Each number is 128 + 32 x the weight over its row's rms, rounded and kept within 0 to 255. Layers, rows and columns count from 0. Numbers have three digits each. The size before them is the row's rms in percent of the matrix's.

# down: layer 2 MLP down (transposed), 704x128, rms 0.1, rows 657-663, columns 0-127
# gate: layer 2 MLP gate, 704x128, rms 0.0867, rows 658-664, columns 0-127
# up: layer 2 MLP up, 704x128, rms 0.075, rows 658-664, columns 0-127
down657 098:132112142200151141121104140105111089122141135180139090101095107182119157121099131147136117148068191178113151198119158131113139115095075133120080112117101111123165140087122057101136132136125152077154192121156128118101109098066098128084123171137165138120153123142116145140072201118145128111091108159101083045153135120207168109082143138146104209144119140190201140126138154122126096149111
gate658 112:160119185144121106128161122161118103164127156104081130158183157164108125192121161139161143187169141156099141136142117169140093093093142116156078102141183144105097117152098061133173099105145132159131132093109097166110115110115146083148093169120147145120167180157082112167148026112129102118094133129160133125081098128161120145123070118081122163123093140192188120225141147157171172156091
up658 111:086146142166131116119124080132159118179176190117177091108142137093112129108158102138126136137147115178140127099102116080212109091100123129116129092109141129179113133060115083129150085087162117125129179117123211102082166169170134166110110156121184193157188130108114096152075136140080128149097180123095157149099078107140106166125162113069104071158100149181095133110085099125183127137124
down658 109:175196176133090112158078123072134097144126154098076106122173146080098124130168134201138104124142116084105106089181146101141100107117158143121140132121133066148178110115116125115071158145098152159144139098124181083100148096107120194085133113122145085170134113161149120076129166175105143114133183092121135128182127115180140110201173078086169177170178192145165152120127132115103096116101
gate659 093:199111127117070125017164139197184134100127142126109148103134200143106091136106110124102107104159085169142173096137139183134125111137134152143100170116135107086075117125079102085144142057149135091115138097134099098119126144154154126108111138138149186166142074097112108070074118155139118159151136179125187138071072119141097111108123162089141092134137101129140098134069108093107186162096
up659 098:140085108110145133123107157173119173116109148135123123135146091122102132109090100118090147181156055102140065158173165115100129122130150150124110188102138176158122099159104102150170145124071120129151154183117095140134117079157121078045121104149142159121115118090092101116204094142132089170144141101077173065140119093108168058201071180115108164156147131089157075181162134131114153148131
down659 102:125173108060079129124136093143150174144162100081168146105155169101088150159135088112128121145165158149177130096075115128104122155112165153133178154106157125126124090081139090096135139202201155146100157126151105085065124140144080119169078141082145115159093128084140076136135103086114095149118123145149110123117174153069101127087098025097093165130118089108126174152126131143088111054125
gate660 105:202129143142177100138167097078126134095208113100135108135146124114094103121178157089175067104185180076128128138133108222142104110160073102171136158119134116148143212164120090147095144138144096143121134101108102174093156148141138184144082106125159130132111114113144108120166045121173087119145135155090069171092150154079117120165139130113163132153117096136179148128121161144113116166077
up660 107:107093084143130116141145160206153098096114079142163138139132120070133147088100078103111152096098146134073069136158119119160125134074124137158106163137159181106110137132127068101107103093127107112127116229093118099149097083126131108032142057076142147145130130158139106143081125109178142126136142076148193171175145159080123116080147115125166142127114097070157097075130113126143125117181
down660 108:141083149101154165190147145143092181123100125133159108099106116128073138127139125112107125092116176085146101168158150081107130157108100158102085144070104144113114169146149155161138191061134102177146161128174158081109125184096176163064128139105149123166135124124116121144091098108115137095065102080149158088141188126053179128115094126172139090110105175094196172118176180153108141138095
gate661 114:106100133151132115106118107122117123115103102115094069160116106140108094134116172155126096161172204075056080166123092108088084130130124131154112076101147180110178140146092134094145089126124129174123065114158132150133133102138177078158094128152067109074134167100156109131082111150129164167103118132133085114057063116160116130110107185124159134111076073189187115174143199134117132103158
up661 104:078158196169184106088103122153147142138098128139129121101142127143128050133153112127145100161145184107171105131045115118079146184140136160096159141104141116071159107164117133154129085121169159124086138093164127150140154091103118163151156135104100182055097158103140107126071094151161100171128067107117118164094112110120146078139085120145076177099109150183104189110078096150126124109198
down661 099:137139138102173145132173117172214067161120168102160108084112103100154108126116101150086132111099167133110143105075135174150163181171117169144162149094127103151156124164087126145120065111127146014080119161120076115157204097057075093091201102090154072116128120091152147158136144142113126118161138134141072134109124103126147107118116150142162143151169132101143159112111115132128118070122
gate662 114:137150083058102140085106155115170120146086205135112092165130101081057059136118197102072124182128072140100116122092122058131109175167128094128122131190152154160151199135121136107103138113126182126139121083136127158107159146139104126121111077126082192094120158136092134095114162114050113143148149112082130116092091135104085142149126133103138112098153144139130056158080174110119128141117
up662 103:222135058152152129136128116125141100130138113082138127124079070101163118086117155164165078155174133112071100126116151153105130121138175119071176103126141151095139155168106211181136116045145093151156126119134077059153145051124147092059088132138130119143111155157158133137128172198179091130151088086126119122112124103167133099129105131166114138146125110114068116111111110109103159105163
down662 099:112087151097186098151109152099108181143107149164112070116163178106103091086095138144132149120143149213149147102121122100116143177158123172074167114095105188087113078153118129166146126057119122148070134107115107177110135141118136189068148090171145224102141141118129135116111148138131136121149149184095129116124117133111079180095134080120131076082106149120153181153175101053127139108119
gate663 101:091104158122084090074140110122108157067099103125116087149135141128101118101106146148153159128112115117168085177153129144139110057087120115138105091089188205077130133148143107103145087106112128156084105056159123112178025138127188153099152097158077129095142113108155152125148076127126079125139162095144182089099126108119108156081142116108138156167131137164147067092178138127191109164087
up663 101:155124096082202072146115132093106144130139214161132177097132115149134192118160097140158140123079117179143193161069127144151125146113105120160135118095094083132158102136076165171143098135162101129128133174109171118153095152165121135196134163143140118110093144116156048121100131141133166112151106157090147110101106118098132121112176153136124063102168150186028154097158139142126121190158
down663 102:118115121155143181150125101140116153120139134091099153069109148156132168149153155100163113141106119085128057151120144136132128141149189131112121130091116086100087155087127139151158104183116168170116105089067200110183171107032110138153173145087113111150196102118120096067111146137115109077124113099177104083121160148138124104113114133095136143100046089149208103098093130137094106196123
gate664 089:119158190128126134127106095092125150177167184134114212091098124120153144166188143112100108182176173169092118052062142114142100098109153110106127127167067107059167163125096103172085112113175083139133120167146136139150138140106125066120134107201101126157126181152112175158134143092100132152078104113128096124174171113083070124112165105173117112123110102145100164104084117129121139117087
up664 101:142091103126139123182084123157116112101152159051151186166151129113162140139132132157140134105113116116099084173108187142106142076168104179178105141136137149097141096142142052130178125079102094133159107098113139072165128187173150125151086189122150082070125180110153138120209166067117116137132109139105106062142064115128134143083121155117163155150181154123111116103112100150134095142061